{
  "n_layer": 16,
  "d_model": 256,
  "n_head": 2,
  "n_kv_head": 2,
  "head_dim": 128,
  "d_mlp": 1536,
  "vocab_size": 2048,
  "activation": "squared_relu",
  "norm": "rmsnorm",
  "norm_place": "pre",
  "norm_eps": 1e-06,
  "positions": "alibi",
  "qk_norm": true,
  "attn_scale": 0.124,
  "bias": "none",
  "tie_embeddings": false,
  "parallel_block": false,
  "extras": ["exclusive self-attention", "normalized values"],
  "init": "normal",
  "init_std_qkv": 0.0412,
  "init_std_o": 0.00729,
  "init_std_up": 0.0412,
  "init_std_down": 0.00298,
  "optimizer": "adam_variant",
  "lr": 0.00223,
  "beta1": 0.9,
  "beta2": 0.95,
  "weight_decay": 0.11,
  "lr_head": 0.00975,
  "warmup_steps": 247,
  "schedule": "wsd",
  "decay_fraction": 0.907,
  "decay_shape": "linear",
  "final_lr_fraction": 0.05,
  "batch_tokens": 131072,
  "seq_len": 1024,
  "doc_mask": true,
  "train_tokens": 544900000,
  "steps": 4158,
  "dataset": "wikipedia_en"
}
Each number is 128 + 24 x the weight over its row's rms, rounded and kept within 0 to 255. Layers, rows and columns count from 0. Numbers have three digits each. The size before them is the row's rms in percent of the matrix's.

# up: layer 10 MLP up, 1536x256, rms 0.0739, rows 855-954, columns 64-127
# down: layer 10 MLP down (transposed), 1536x256, rms 0.065, rows 855-954, columns 64-127
up855 104:133126106111099124136138142105137106116175150140142147119127168092140150131112142149091125111139124117133076099183161129115110109095135118100127103164149143115148090128130179144123128104134140
down855 105:177134099134151111126129116107105153114110129164148135139079160127128104146127094108125141093109128154158118107140147150121104155133150104142090126156123143118136139144090139080191090126121123
up856 099:120187100114065142100152126111094134110132147146114131080107174107133097109159129092141159139128140163155097169118130132098066112142101154096138140146107128115126165147121188119120145104109095
down856 102:131133138136101113119120167162104134148124093136132132117107121108117110136125152121126146114143122090152106164138122151115159128173098103133090134070136135181135145124113108159162105169138172
up857 103:108160138128116140125123171151132134088134153133115129125119140149131147106119148097139129143176111140091155124158154110111138124127151171095124141112144138145163126160136175121146112134122171
down857 106:155116166100138107106141093144139155130114139125132119087164118137135115122113098136131103150099110143171135128081077124107102095125116137138140147139146195126123158128106138117156155124103129
up858 097:147136120137113075166125132110112123065180141145137161117100128107105103154114129111147143124143173115156092122161127109100119093118083087143095127158158135098169105153116157154136106101150155
down858 093:118109139128161161138107114142114106137121114176105134124129094161094165139159144122115139137142158092063149116158149139125135164109137101096150117135141146116145118116158134139207134106144094
up859 110:097119147122044145168125137121065138121139113093151144084124111125125091106111114137121162099121131124126149108106117133112141102122115128121081134126080152130045143125138113159105124149161124
down859 108:171154134128128085162133112117131154124151121116151124178111167104156111145141104139140125075114153140136075149154093121162102172100122150135168153115109153094109132125124138153137117089101144
up860 098:146130102107132121152184109140142100109137123127127108120132138119138114116134119119141166151131126109147108106127159102097121139105102167106179127129134145144107092129123191154103134120129147
down860 101:134140091114095109125164138162087108147146127107087151112077145109128161155132173149130100119105199119088100101115103168134141105112116128108110155102157137135162120120138129144111116101166148
up861 100:109133119091101165116077142079102104136130120173146167147114115118108086107158107097109149155146086126132131145088120106120141112131149091098107146168126125130093093140139108138120084167151106
down861 100:158177130126144116106158084118144105146099134126119137128122093121129144171143140124098148109104153100133101084134116107119158141131157183132128151167161153155124110095114086138103112094152137
up862 091:085102132132148115096128123144132150134141123100122135138158130133114052117059128102090149113138096147098124167113118139177119123145113154121091143141176111126143148129141144127122166130129139
down862 092:101110152107180090103103165109113114169115107119110146137154129122155119139118108140155093106169144185089112132102134144099118088109088103143084122136108096095138136103096103147126116121149113
up863 117:128162141106127158173147106147135137125126153121142140072086128113106078113124113184145155168154137092129125157130127065124140113110133110126158124127157148134151121146115100131124148135142162
down863 116:173072107148165168115174116170115076196124143109115087133122140108111159139133107158116118099141133138120105159129104107114121115123118087161122107103135143123127127102188114176112105099138161
up864 105:116134117104147098171149131154135115099115176118149130100121122110112132099153135148125175071107144132142139092110130147165094130143129121053164112119149160138115121197164138118082152162167109
down864 103:130138148112110106181135157164118109153153115121096150106123137161140082155166086182152139110099141147181126132074122113129106128140110130132109119128130124116163131108141133098065115134136109
up865 093:100137154116135138102115166105101132111105124131133121160115122134137094142142134131128094130099121119119145132177127153169078078104110115146160175138149143110137106126121147116121091152169144
down865 092:098117126102111139170144118145154105130145131120176115127116114123133137147074139115133129149092134151133097171109157148145116124110156158123162115134125100094129108126159131121156136124138114
up866 096:090138134066137171115122130122115142147137103115130124131177152111167091161124109110135147148150121109109119164141129119153078163113096143110132119130141141128160126124124168134140110179131152
down866 095:192108140134162162097201140089076097119150110173125143134135146078092118134129157129128114153146152131108120160112152107126121169194138143105132119116109124148103093148140151105144074103133160
up867 108:104135076111108127179155120128101117132150096096134118080125160108122160104142152151094135163166109160140110118165115143164143122092143146130153181096109130110094109138109141117157112129141077
down867 109:139129105125137150135105100114092142124148135120083153108103096119142164079139150175106160161128095168149151110158133116122141101133141149148138164103116124085105111113107129160155121109137102
up868 105:150117168106131123079111151124186089140106130117141100116119131073143143100120147090127150161126126151104121132136100142146133127132116106115131124145111115171104102096148146139094129123157140
down868 104:131080126142136128142102132178152108129115157102136130137149137069100087098135160172139121129151133147127151132122147112113142141124139138135113151148130119155121148068127155135125141144119107
up869 099:108107127111148119143132199143122128081101126116097118111128139088109076104105109130108143136115089150138143132077118106162115137110145152116157129136149125181106088143146184140101140160136145
down869 097:161106103176119145133186107126114118122138100119106145117146113152143092111090091107124089136149125092087128096125113094111121128126147094121090116142145125116148142136140158121147109097097147
up870 084:134113121108170123148139136138095129128123124108140168087119110149153147141141074063131125118109102082106126153104125140147142111121123147151182130147137122107173171118125106162132093131150136
down870 083:179144112096184160123130122132122105113138102133128148159141152116091156132127160133131155136154108164110085153116121162123153107134078084120131124143141193172163123117133150128140123133134107
up871 116:131180094143160108138151105156093117145142143105155114114101123115102142104134145136101163085166123111120114125095171090193126135068138130089105132157121146104109141116194163133113144145169114
down871 112:096117101120120111174095153135095127098140110158124139139131119147154147125137129159112099145118152120140107112139152121150094130136135127134092126083131136155136144137102152135127135195111114
up872 101:123094150136111101161104133127136144141131135129142100114140163067145116097092135126144183096142096128154094153140129132176132142141112148109107132114136121170118114132081119128135119126183097
down872 104:071104151150094090086133133125157141141097144118127113131101136135148115131096143113133125156109125108155123128120133180123120107115131074151145110080133141127139135128094086122115113113113129
up873 113:114141121123147185090171130133143143144113177109127158156088163120107135116124110083155117113169148125149144169143052163155084149133137106156139104133177124121138128152128099123094111169123120
down873 111:149134161134096165102143118124140109154134134102102150166113125119068129107136108142149109135106161144140126089131166118097124117139104106142136176126121114116182130077161108131116143124105143
up874 105:132123133118083124149117149137157105133129159131118153137134159129093071097153147092128155094136154157138126131118134119153098140094093180063102102126105105173151136174131089086095133106143112
down874 105:093120083145125136162074124083123155161120112110124154110149114180122132157147112119129121130156154124057143135119112177148107158158095106134142133131121070130181135147122134080130150120164099
up875 083:118131118139112119186141119138111077089133121107130122142154112096114127100106123095162136191155107135087130120162128111139162150147113115128116087139144204132126130133147102157119112168151134
down875 088:148148113123124132130165128130139150110127083155142126126107124120137127088133144100081116120107115130156100163070154111171126168142093159107119128085114116118139120111127103121115070131124118
up876 094:139134085120119141120131176144099137138117122122101126111137174147137107150154145103164181102104139129100083115102146137142138112103140095124153075090139141115118129164112121072116072112138171
down876 095:138112114159136129074127127122098118146135163112114127114143183136104176126113156101099087161114109132138100123144176167105149123155107103093128180125131153132128108138115105117127143127143094
up877 091:069141119074157139132104130153140126123119122149170128124153163072133119132095146141134180138128119133100107163157109126102113133162127117114164106153125104150109187127130127160134111155148176
down877 086:106113093129163108170109102135139098166124151115162166118182129096132089110132134119173167131109113225112118186153160100134125112112155151122113118141076098132109105085128132131093127142122107
up878 101:135135117123122136148102139163112125125130077145134158121177111092133111093108063145114112139113100105149108153161105117145133116103114120131134174166129154172134105165133152141120108131102115
down878 103:140060118147113127081147119121121107134150119145135136129160090151118160185154143148154134163143089113126155123118140094104107177177156117134137100111113136122155110146135136157159129151167180
up879 087:136150102139118089154130130149174110132149174144164126112131154113083087130122101143126127139120100101162099113107124126153118140099123133134083148138180140098094083141114119088102090123143151
down879 093:113103142130146166112118133117107138148137101136095145112089134108129101147136118146128088114104139108127116132133164126119120105111152093132098149129112114156136119140055161128107139091072109
up880 105:141121111142135130129106112166077132145116074150123150100115136099129126126154123109148214115173103162154104118077139109155094158117140151141111092162111139133092155135120137153107109116151103
down880 104:110135142133153135140089111123168096154149111087104152146130135158125112123098151171118088138115162155134145132143122112093165139146127117097132112126113147177114123104130169112150098163155175
up881 108:147156139082103145181159125097145088136155122117146142097129131100167133122102105135137140148122132111126119150132121124146168121121140145122146134171096158145087141137097105142079143088114106
down881 105:113112126119112145137144178157111148149118053103099096129123092162132160142133134117130126142055119124124134157114131120088143114107128118102104149099133119144148138085178112129133149125118132
up882 094:134117158115126089159151213157103081111127153121160155127118123123132095173112098131120122156134081144169144135106100122134146182099124117120151150155164140121162124120112185104135101125127175
down882 091:123123130136128132179135169150129106139140112116161105137117212131073090087134127117148187158126156105144121126135132108106155158102124130147124122114110140130139148136123136150100160135123134
up883 116:102130116136129166150101137131144114108112142126166128151163138107158106117133107140102211174133100101139140145131098111121104149079156180081147157178147144076105141162130129134110099108112150
down883 104:106082126156141140113121119121127103132116124151155143149132126140136125113143122141136119124148107134101174131109109143120110150126160119111130126126091132089139124121128085137119132107129123
up884 092:080112164086108119142149151121146083122108122105118142118138091094103117126109124112143105146122161160137098117157137133114090185111151134133101106147123091120089140127117127126132166138134171
down884 093:137123124110164123143118133111120135091152114128138077127114144118112107134124092122090102167129155110166137145152147114091167160143119127185135147110158076120132116134127111173142124147124119
up885 118:148183113121118159153129152155091142151154132117136092131118122160095131124149113101111149141131090113157096131122143123156136113099116148105156130166141149122116134112108150116107073092165133
down885 117:103159116097141110122116085141108132118131121108179149131166141123162118109103137112101146189099154147124127104153122138131111117089111116120127153102094148119142124120107127132078093144163108
up886 102:139139138076140137151154138142099133144159136158118132147101161133145133119121116084121150151112135146122124157119150116171049157131143131110125158140105134127087177129091113108103184127117129
down886 100:129114134149154114169090072139105149146126137139103128146124141127111081106150170129161130119114140126146119179104110117142120174084112115134158136134095151160104115088144113129146147101126115
up887 100:104142134159127139190145129152127135138129097091137139150128168097119093136148145164127157094113132149135101139117108169113134125063131126120157135141116147131124129147093126110127124103110125
down887 099:102135117156150159123123120165121119133172104123143198147085102132161128112143101120145162160178141123127141097122083115124144139139112084142115137092122060118150162109154094121110145183121120
up888 086:138142136125113129136155111111164151130136134134149109113036109129114169175122109124173109112132087092148121165171092103102137129122149132127152140122172150135125098158141118160130135144134161
down888 088:121132134102161147117134139133120124115114173117090086121139142123128092118148102153127085140138124158082157134108107146107134137092097145089160122115129114153135156107146153115105132145104113
up889 097:125140142104143157074169170145140124129135128109122100130145134075164150123102123058142147156132133077112142130112165123197177142127100121129110154143110106149130080151126143141096120155143149
down889 100:112129144147121130104111130140127139112114133149098139136119088126108137139132164124148096082161095094128114133129138097123133123141141165129128150096190124085132126136094131128127118111127122
up890 100:074147106098036115139153144161059099105112106137111120107117110120188138142130138131126127109104098151105118136172163143102147150093121135104145148110136101130107132138163127108133182115147130
down890 098:104102124130082122129090085121109132159113123117165157107119161170100127158109155125124105111135151118118181148131147130149148101137118160100126138124128153163101165105126095097083135128174131
up891 089:175120150108121113114108156102130114126106076087129145156128131135110134115125136125143122128114122128079126143140128099120122127135114136130136123095175129158111151156108169132129137175121154
down891 089:166137105132142124162137146148102117150149166146127098142125170152096133127116159134119121184150142175116099132117120128135123139127162104097132127119138098055132112111136100116148167118111180
up892 109:106166137142138086132107115168145131124187086135142142162127135141125132134129110134137119133143113132086103162151112078099121086093173122140096109116138117111086119169132111116074123101104077
down892 110:208084117143156109119129135110105101108142136065131125126125105110080148124129183118151121106138133083115132129143097145111117123144093147110142112134160135102127129092156136187117098141152089
up893 090:118102115149114159141141189145104084145150158092113104108113144079148140097098125148171129074113127123110133146100106117168185140111106141095109118109143119117085160128151107157106138120140093
down893 083:182082082157094122122115108183144137151116087139082101156132133109138091119149146099089145140158141123156161174117118126095098108114128126142131099142098185101121143071101094110142160084109140
up894 096:125117137130127137139121174108137145091124123104134132128085153067142121108112124151166140140151124137129156181107079106111120144140149132132101162099133155120142132175155128146113103086104127
down894 097:131124122137131105105116147130172137107160157131149154129101113131110122062128110146099148118128131129130115145089138159141128099137139122138098135124158130133125127140105126164112097077126099
up895 096:153116072124145135128142151198123118116123155100121114140174163129104125151124145111088148139125120107154123111085138083153125169110132121070125112158159131124124114128114135138132123126129123
down895 089:098098120123155093153109140101140159186139111125137141099158133078131182141165118152118107123112129098162128184112170172155145111131110154147134068135123107132085129086121121166113140087171116
up896 113:112157156132124110088123143151127103141139096148146177130126153128141120133149102141128125103175151076123121166160101087082097093096146136128123114122160132121094106126172169130113121103111095
down896 110:115132152144111181149119146146128104134170171128069143115093124127084121127141127135151144120141138120132189157114119099147148138162058100089121140114169154078146149121114097136107104114115130
up897 091:092133182110134114169142123150150127089112102142123089143084151106128145086161134078136142140134073140150138103167114137143137160160130150137167118113116154130114104136131159120129113153151124
down897 093:105154143137143148139102093123106079135145092152141134127160152108170133101133128140170118121069110156166111093099117135141132126134082149137127125148140173123106137146131117148093164111124108
up898 090:103126142129099083131107130119184140093123149190139128111075126105126131126155131101121110142125138047151138194156071131091107129095191154143096125166142106099147135116137144147122112145132175
down898 084:156119131147125174145118117128108161119098124107135109122130131099108136158126104122139091134115110131130141101141107176123136130170088129122137111103145121150136139114190144170111155155106121
up899 105:121136122134091183145164136144106081106159117102130126145126122087124075132124116123112139137160101114141125165102148124152121094097077112116133123121139167129137164138145127120114138142153127
down899 101:157070116146097138110074157124151098143124156100109117138115162122097114124110176091121134076129134093108078139123139142124162119116143119120183106119144152143108134124117136131108102129098110
up900 102:123115139111131136163145135137110151154133144154182091136107151081097097139119122116115174128120110158111125126125135133112161135117128109103099139158168156180131116130138124077136109132129135
down900 103:107094149141134138110144081113117116118108138122147150079134142131123115117142149144162142148110113092107116149179130160133131113107093113137175117116100155119120166160135114135143132099122138
up901 100:132107136123114187117105124154112123122150079164141169092153142148128160095133123105117160133143118159093102194162107088099125124102137147104124131157143115113186159142117169196131143108132081
down901 101:145151105106131121147194119088122149138168182152119107152121125122143138114117116090105113143095132163153096118104118095128133137127135090124135110141175120181099109115122130111158096142122163
up902 115:125138126105117084169132135112108168129150145131148143126146188128134121160128132114157149110126150117110116172109144094113128124103131131092096137117177126097153157122108139146111166144139165
down902 111:157112126090151180137138151112130148150126110125147102107128134128123201104155119104115140147145171096081138147138113099108107159128153091138134121116114104125172112101126133090122162108115159
up903 090:096129145120114198161136135125133128105102106126128153145126124137147130086114094134172117160144137106102126120150117094154108118115139154104107113162119134097139144157158103152124124199145121
down903 091:113097143114128050129119134126128101132130137141171121109145110127097107116113155105142145138113079193172161107125145158125103126119122173137106150152111158138144154118142109161114128125129118
up904 092:127142119132110179145148136120146113141145146152095115127167133123145109112111146123168184111155103170117104138163145147133149164124145116095122147159143170137142091149106164108136144144153152
down904 101:128159163143122168107122117115159132133097129124113121124131131137145081115076168135134157158118085174159146133120137101130105158136128121190164143137119132124159164109140116175120111161141135
up905 107:103166140096118138205102134134127173153090108093129130121131141120120132114105121073134142134124102116095147129113135157093163106140149110157140155129134154132107140137083135085103131114136121
down905 108:155075109156145116127108127141135166129170166165125120124149116125149153090090135126145162099119094132097129104127144158129090143141120082133114154118147145108125147147090112180120127142135176
up906 100:137159106131114130093130145174083130132134103153136133084118124116132141144142108113150160125127108167121104183119112106098077165134107143094156168132153121148134142183123136087131142105147116
down906 100:166131146105138095083142133124128110129131136110143133165113123147115170099129151084088132096133077144142122155139091136155111150113114134152150077144147189133114159105155071108136125129131135
up907 114:153148070107117155095114164134089073142123132106130118143134161064161160139147139094117172136134090139149128129118140145120092120124132128112168136149134121111140113165166161126121170121132171
down907 110:151113113118125130112090120171135136133128081167097085123081157158083153107142114130108130124151176100149137105127103112174128077136106158110127115148091098131132133134161109124126139104130116
up908 103:128167171125121126134182113103100112062151177116166133121121123132128175111131114099153152170145077120137133149102127093118139110138127165150112173128136155098103080134152106148114119126116135
down908 105:109175093109078101099176159091160096131129116095120117156166111108133113115117157130117088104137139170110153146165147104159109129123173135136156143115091092139115096122106170147117150135129102
up909 108:106121146046110136108179178136101127119155161084140108145093193117109087163108115115154132188134130105076115145146131104107172106101116198132149146154153128169114121125100134110098123131119128
down909 108:138119088102168175165147104125136108150117153152148158112117105142111119149129176105120108132155120174090099161120171106133082132124121148104118103087144116080122137078094133124145105127121135
up910 104:090149149109099095158134129078152139122095115086141138085145161128151111132131122142179127097157121130105159101125134123143135118108171165125155153087128109142146119121126122128119145086128156
down910 105:150142128122123125146154144127143099158121161137119140111120155123104162124132104124134111108118136109155118144153133157126147190108145112131127104157130116133147092105140116119117144173091121
up911 096:150142137128140108114137126126139117116135148135149106169110125123126161134131114098146137111128165107109132181125116114139138140115121123124085116183149120105079135133144154154128116136137151
down911 097:160115155138151121150135092144127137143116111091085132149150084154099132135139149126114169108130149086114141148136105162160120139167140118149157143103141095148098121132113102098142160138129114
up912 085:064128156115121140157168146142168141102126104141123096118140156117130153145073101095148099127116109132144142158153085094121090115159144112108140151125163108117145128121129182090134097177132141
down912 081:154103143146142125121109163122120161129148102139133186144157122124116108106122133127110148087124133126142152107156156093145154112123107180098116124125115120101104120104137085154111165152135112
up913 102:131127121136141133158160135140147105117114127146136085106156123097147121120132111145130156158143115113137124130132129138147119187144127149091147135112180099110142110110105158093108090104132189
down913 103:165161132142128126140105098111150127172129131149090122139120128082103144106064105144119107122164125104103161142158134148143133124120143089129135119117156074125134142141096124094118162149135119
up914 088:136173088086113131119159124089093161112132104151172139102141137075112137163127174101079123181161131080110134110150162165138157139124146106120131109084125161137123133129133139160145118129131126
down914 094:164109124116158116125149119117131134092118139167164164110138125152134093123103109140134179099099167115140113079093118132122106148118123121100136130150106174117138138132093136102144082152143115
up915 103:149130105154133128168135144113088101131141119133120112153114087128136068104141094092163199088147150161128146126117143120125118105077129156123155139147170129135088093165115104120092108117128134
down915 102:093129125102131104137142141073139125144130157115111103126115131146123139105124117163098138113111123132128132138127129206155135166126138119107125130142116130136113105129149140149162169157129134
up916 109:147144106110078139124115133127106093119145112133134170152155125122118114129153148164117131098184086133115142127135144149167118137124113156116164141111110128114145149116088109093130124068145115
down916 110:111138110144075157115122156117134088106111139120137140142107110146150092110118156116143149180128136167124115117101104131125129143106078131111117115123163130153156103106067082105120119092132113
up917 100:104129158124162162165139118144100073108176095114166161122147164091143132153083152113117104175135113138121137116139169122166132144121108090139165087114142155148108145125176142118138141108124113
down917 101:106061102139087147151083122112099100157116166154111139136147127125143078134128134052165143120103152180098161112140091118091106144090155126114101094159126147074100167098136082123127148113142146
up918 102:115121092138149135137136108114108143108110122098136128140140131142107128112134113104096159110135140113108102134139087116081145123150179109107139149194138114125157130152121122095104130180122133
down918 102:125150134153141121141111152100074079158119109139135118144073124140137131156140130178096133123143148186133127089163098154128151127126113113085127123132144178120107138153137144121098092119113078
up919 110:174138111137113143114117173121121125097158147179099185164119134092137149140134149142128136167157132138121128135128150121115131112099117157145143109125165172103121134113121150094114111103131123
down919 109:121124126158119132144123111118151075133156107137123164120184111117138139092116184136158127113133171108103134171116099180140140123141153134138128097135129145173134127170137162141148134153156086
up920 087:112134116127089177144127145154078120123106171113151112163109132124137112105095121078101142152177094132094105170177113156126124152118097148111148141116115139150110124122155137147133151125137121
down920 082:107083149115146087127139157155152160156114107130159113152194149150133153158165097145131132073114183180097109152134148081125195102152145152079139131110152102173162090092127137101103094120122150
up921 109:137152154124109121168154178152114075104153138150180179104179137113116116094100059148136109114127147112113110127144137115149122110117125162122159144087104143112172127104151147123114148099128109
down921 111:115145147121086153104125123114074144138117111161072130131089083136135135085164123138125135110115090123166131090140159141150120108141155126117121139133072130071136130125163129154136092106123109
up922 088:066153147108102154086135157141141094139125122136115126159130172136133089170113141119165102130111117078087138124131151128095077147118129157119145159147111114107155116136106122092094120126131155
down922 084:134133107125122132122128100164138117152119149165115114121074113107147154137157134118084161144104143121126144104119173140114154121095141149123104109136124116148207133170167117138111135121129147
up923 100:135123126153093083136156121146149107129092145170153102139120155093115115119143125103111174155119134152131113138125125158114133146106109154134142122116122140132144180170096118163112122109140129
down923 102:107145113134185126129126152132115109093150085095086127121147146102170112100138159076117142125114099140105130103101157140160108110135153124109154100135122127126119169107117121151098086108073119
up924 102:147193108083120095118158142155109116089145142144154138117127136129163130164099136093098116161116098177118127115123149122171158158126127093111143175094143106142094123162182126152098137117164124
down924 102:179144112155122087139090134127120164142153132161112152084130131125145169112097115195129139116067102108155108137082159114134128122178122129107161088165121149132116147138119129178132172114130127
up925 104:142109131079125131102168163134108095111145140156108144116159131112135177129097135131163138145130150130144125131121148117127137079094106127125154103128144168155137140132161143091116152133124150
down925 102:111107105130123126139105116131147100138130125101119148119092108138123123143142139120142136128161116136161143102123133131114127150104151156113089113132102153098155114067085172098200145131130110
up926 096:132124129101124103109163169154129126105125148152117118132095124080108098131145107143143102164134107106130083132158129154132165096128111117157130134135097178152115129126148128109122162166118146
down926 093:139156148120146109121153152119138155155041114164162128116136132103105144139093086152141116101123174120120125129159123134084125155137132121148123135119143175160213134157139151133118124134135144
up927 104:104153085095128167135132115148153141143130125148140135130144184137123105140106116062136197108158118105102156126153139113108145137116173097121128107139128123149088129129116176130140174154135123
down927 099:109124137164143129147103131131080144102120133112094112121133145156089156167113113192141144109117138152110122186134088173135118133123126150174187123154145135084121152135141150122126128128097086
up928 098:132116168163121087165102204106103110071128079132147148075137087125089163147062140135126130120132133117138142112117113119145121102120143130142130160115154165143144095129148174079141139132143158
down928 097:097122140132095098132135148147140151136106113122117163069145136142145167124110135120126115111100135114179143107088080120115143165101161161114104149123129126123142143157092130163123157122161119
up929 108:090135161134136114128151159096076140122174136127132134104134105119113084147132115116106144128094142113131072154125134101130149142121109110121128136086160151086110209147141149167101164104131130
down929 109:113115139106162108152128139115132182079125102138131152122137118134125108122161154149121126174141138135147090144133163111108065150131132145082115098141063101148120128103092133145147105117151090
up930 100:099132158146133119141176189128171139094133112179150121135156184120191128143164136138150135145143094128119117119167110103086125122084110114098176177129157148135128120144097132126086109108128118
down930 104:131130127121133135147095146168094121164192122120121119152141117151091111138146104079147128093114126113163161117110154132132077124163122124160108128090108078127138143122124152112128122180181114
up931 099:168107133119135138121130144071128061133174139190147171066144159126140098138172145094129161132123118086115129130115118128134121093144144112138143152134151150101129121175117130133105106126148115
down931 099:165108135149148147113150123149137148133145151139144137113156118131130094104121109161128115174144121122077138145134108098090129119128121107162122138164078137171130098182100086143124094107132176
up932 107:118137101143154095201104150127150155151143111149123114078119119130110133155119157110097137135169118133123090129143138154143096163137138125124134147111104173141148141146156120112145092157096129
down932 109:114166101170184133082113152156119123133106167135141139155106145104122182147158148129120116145094137158116135103128144113112110108122114102124126149125125131165143116139152092109124188139149115
up933 094:149108108113100133100126111089103108104113118146135116138133147129147132166172112123190155112137093125097131122151096112164145120134137077148170112157173134138120111109125158100127064124135124
down933 095:127147134118152129123077119101055135132104167131150114129146113146145140098127122133154144097131140137141130113157130124132127146151134151138095130109166070129163143113125134169102138109146137
up934 094:078135142116125146151116163138137113143124153129108105107136167148095125160118151118123168109137125144093114133102086085105112100133127142139116138138118128139111102149095116124116155129146149
down934 091:110126080127084150142118124158139114146136144162159135099146120144142143126103166132141117088147132156121133109156138143126178105202178090140132089137104120069097146111084152112178127113126110
up935 108:156154123123109177105131175101104095095111102137127115179164178138140115148105072102125146117130154125121115152115164118154140105131164144144113096116157138086129141145129159123142115105145102
down935 105:117127138126105120139175148100123146147139149140172125125187106131121117139142145093170161088109080120155179114123117156075120135135134104145122137134148152133134146131137145106159104158134168
up936 117:124193111131126104139154147159123131128149145150169160114160095116144111141072133124131143110172109110135142145145159112131142110129121153106165149108130119124177136124104129089096114098149128
down936 109:118111121138122135114172140144115136143172130113140163136110148141125105073095169088151071132132144101124131119139109074136123103120121119158100123132104121137130072121145082074110136125126110
up937 101:078155125140125111174128127122072108111146114164145133119101121152138103111113116144153140094126154146141117141178105128156125109110158110151105143146154129100089162129148138140128128111096109
down937 102:155133144108140082141099182133119104112127112176142088129124148153146183126097103099112134087146151157160144124123135112153118136184141135118102146171105110148125136123142155129119170068151134
up938 089:149134193140099107126125117110148116130158154134181120108123133139116136117123149087131108151159102147145122160152131122163127168124103104127117091128154143102143133112136153125133124149142182
down938 094:125155115118138135154135121170119135160109127130142142161162110153105165120132143151129122109121158094086117137083106134181185157163168193147133133152140143190120180101130110117137116139087124
up939 100:100160109134136137133130186116136147090141119154127114129124118093114091107158119110094146151119133150153126146134118096119129175100125143125157162188128111104129140156173128155125140148168134
down939 103:134175121153137148160156113126152121141122123135125161125142131168128079123154121169099136141107159156129109147189114119118127129141095147132116137114103114123142133171089092160127136103172160
up940 098:111118110141122163161123165152129105104116124134173111128097116131104112168121104107160143137156113133107140142171143099130136141128114113133123132156109144128099075152176119149143119145143117
down940 099:132120076110144102095081128120141106140116128111123153135110121118097117156098131114137072129126117127174127153127122116132123111121135168100159135124088140161121108141184138116115098133117146
up941 119:149143133095114125165154185142116117094143099152133120145146147140107134084123090164163164144130141145147075151112078107143095126111117161148167098128108116136129091158109158137093154131177173
down941 116:167146160124108097103085141136089114148153142137083147105104144106108124142122129141099101137101142116151194118106163141136135124145125178118147130143108124161132147130144149117068153093129177
up942 103:124132135150093154150107141123076152085139102111115146084138114084126115080133154102113157159113107132153120119107112112091125144124121120118135139109109143145096147144125175126102124106114126
down942 108:112180111109123150139159111106104140119095146116118168203135110108106128116127131153126114101100122143124113155120123156120107116114132127136150144112120090128167131150131150132122116151102094
up943 106:163159094147122135142155105124123146146154128093160121171151115120142124102125116133193197138185146179099104136120127137131138123117090149116177133126131113144138162115131132111106116136182117
down943 108:145149089187124190101125117166142080148108150104161111132116127109159118121123157137115122127124097120132118151146137133084130092137160107174136128170088149097139141133113116150081121140144132
up944 108:096139140123168104132143129117134131125156140100141150107132152104151145137143127109118222139163150152057144123138156140093088114117098144101163102108159123179134153119146125142108110100139108
down944 103:085115163118118112120116096149129131103150119128110101123161147121156119153155130125108137115145112134091174125126151111129117120131112143130171122114135105081155142090096099147172145109143101
up945 107:116136158131136138131120137116166151151148104124133132122147126122155122151109111102124153095128122106142087128115163145136158110100155111084172138127130114092105097138145107130104123106136117
down945 107:106176122108154138112116128085137124116162093112136050137162134130102132158156136122148137115122125170080150124146135156147146104104129069122141071105144133145153130123150124131107145158139137
up946 106:084135103164155138189147108132126093126120137106144078127078102102150152124139090100099139144136135163136130126129146108071161169132125102147133141100154150074120158121143127067107155111161120
down946 104:112104137158150156101101133099143128143198125145098157164112118109157121134110143185088102087113118152126131104090069099126165107117156118117153120146133082085134112121175158135096156127135104
up947 078:117121121103149159154129139093114101101175160110121127163122098128145157116162129168129155093164153121155116094147111077130161165143149124099099081173117180124142134134139089123116100178157159
down947 088:147120091094138088126117114111110104109123125109115111119118127105122120111126183204120132127158153169172153084148125107129089132161133077096111074103088146116134132130105159129140108140150145
up948 102:115130158170101114156135132146069122045129121135161110091152123134128123094106146155111106159142076110131109131164122089113153158141165176082140135105147131119128156167137119098124108157142129
down948 104:110166155125149093147123109123066110110103158159094119157107126110143091086137130136133153135115093160145092157159117104138109108087122156128153093134109140166133123113118114121103171087144107
up949 102:090171101122131149139111132138137111119089096110098133107104114134106143077168141139111108155126137115150107119126107122131152106123089112131132138121103128135130104096133167131115093196164158
down949 104:150158135118135123135091175119154152098131145122097086101159108105131122069144109156098151134127132120113135104149109136110146097137126110097118142099145110148134108122102150124047141142106089
up950 090:090131164129148129151178134140143103089123096156126133072107111115131140207110136119163097107111056121167087156174127151101138141104138097143160117171145155091103120156101110129077097110102121
down950 095:160118128160159102109140107116121171131130115100151145117125103150113116123141139093151119100105095114128096162131127163193145085112127116139095145125088099159147112130105099117083091143151087
up951 100:138128151082135105146129112157126113156185111177123159113084112153090092135151145147158134146121098106081168122130136142120126133120121142115160133126107126103132125173107119126119144114146121
down951 099:146124145112122114148092099121147117130136155078102164107155158121093144123101114125170138134149116113119170121096139159107112120151107124138148105144182131113119115149079126117100146141158142
up952 107:085113142132139156117130123164085123082122129137124172121131144160157128104107115085105143118125148116111091124117107124117100148080145154136150163130113159136131159130127199151113141155132153
down952 104:148125107145130103117112111129089110108106189157147118131133135160126085135099149156121119111089114102154097119111103125135130112162110135126127177138133143108110125135120155141109128140142088
up953 107:119176107049100090105109147121147117123138129097131096108130106134142131103125134107096113162142140119111118117144130141178131137122139112105175128126132137133158141121081148099144109136154161
down953 100:111130092116110134119113133149123102168124124101152131082174121126108149140117175094108140093111185137154164128145124137105122132146137087093120091150121123136113130087133145087152118164095132
up954 098:118171158120110137111122137094126101107122158147147174130129142078148145151129098116118143137173141152164126156171117116127129154129131189090116109179130148154139119144171107154134093130125160
down954 095:127148152118140122121127121128095146142113135111120150105130114150144132117161142154142108116115126116188145153135135113146113144124159132081106112111138124094101140153129109123151135113128126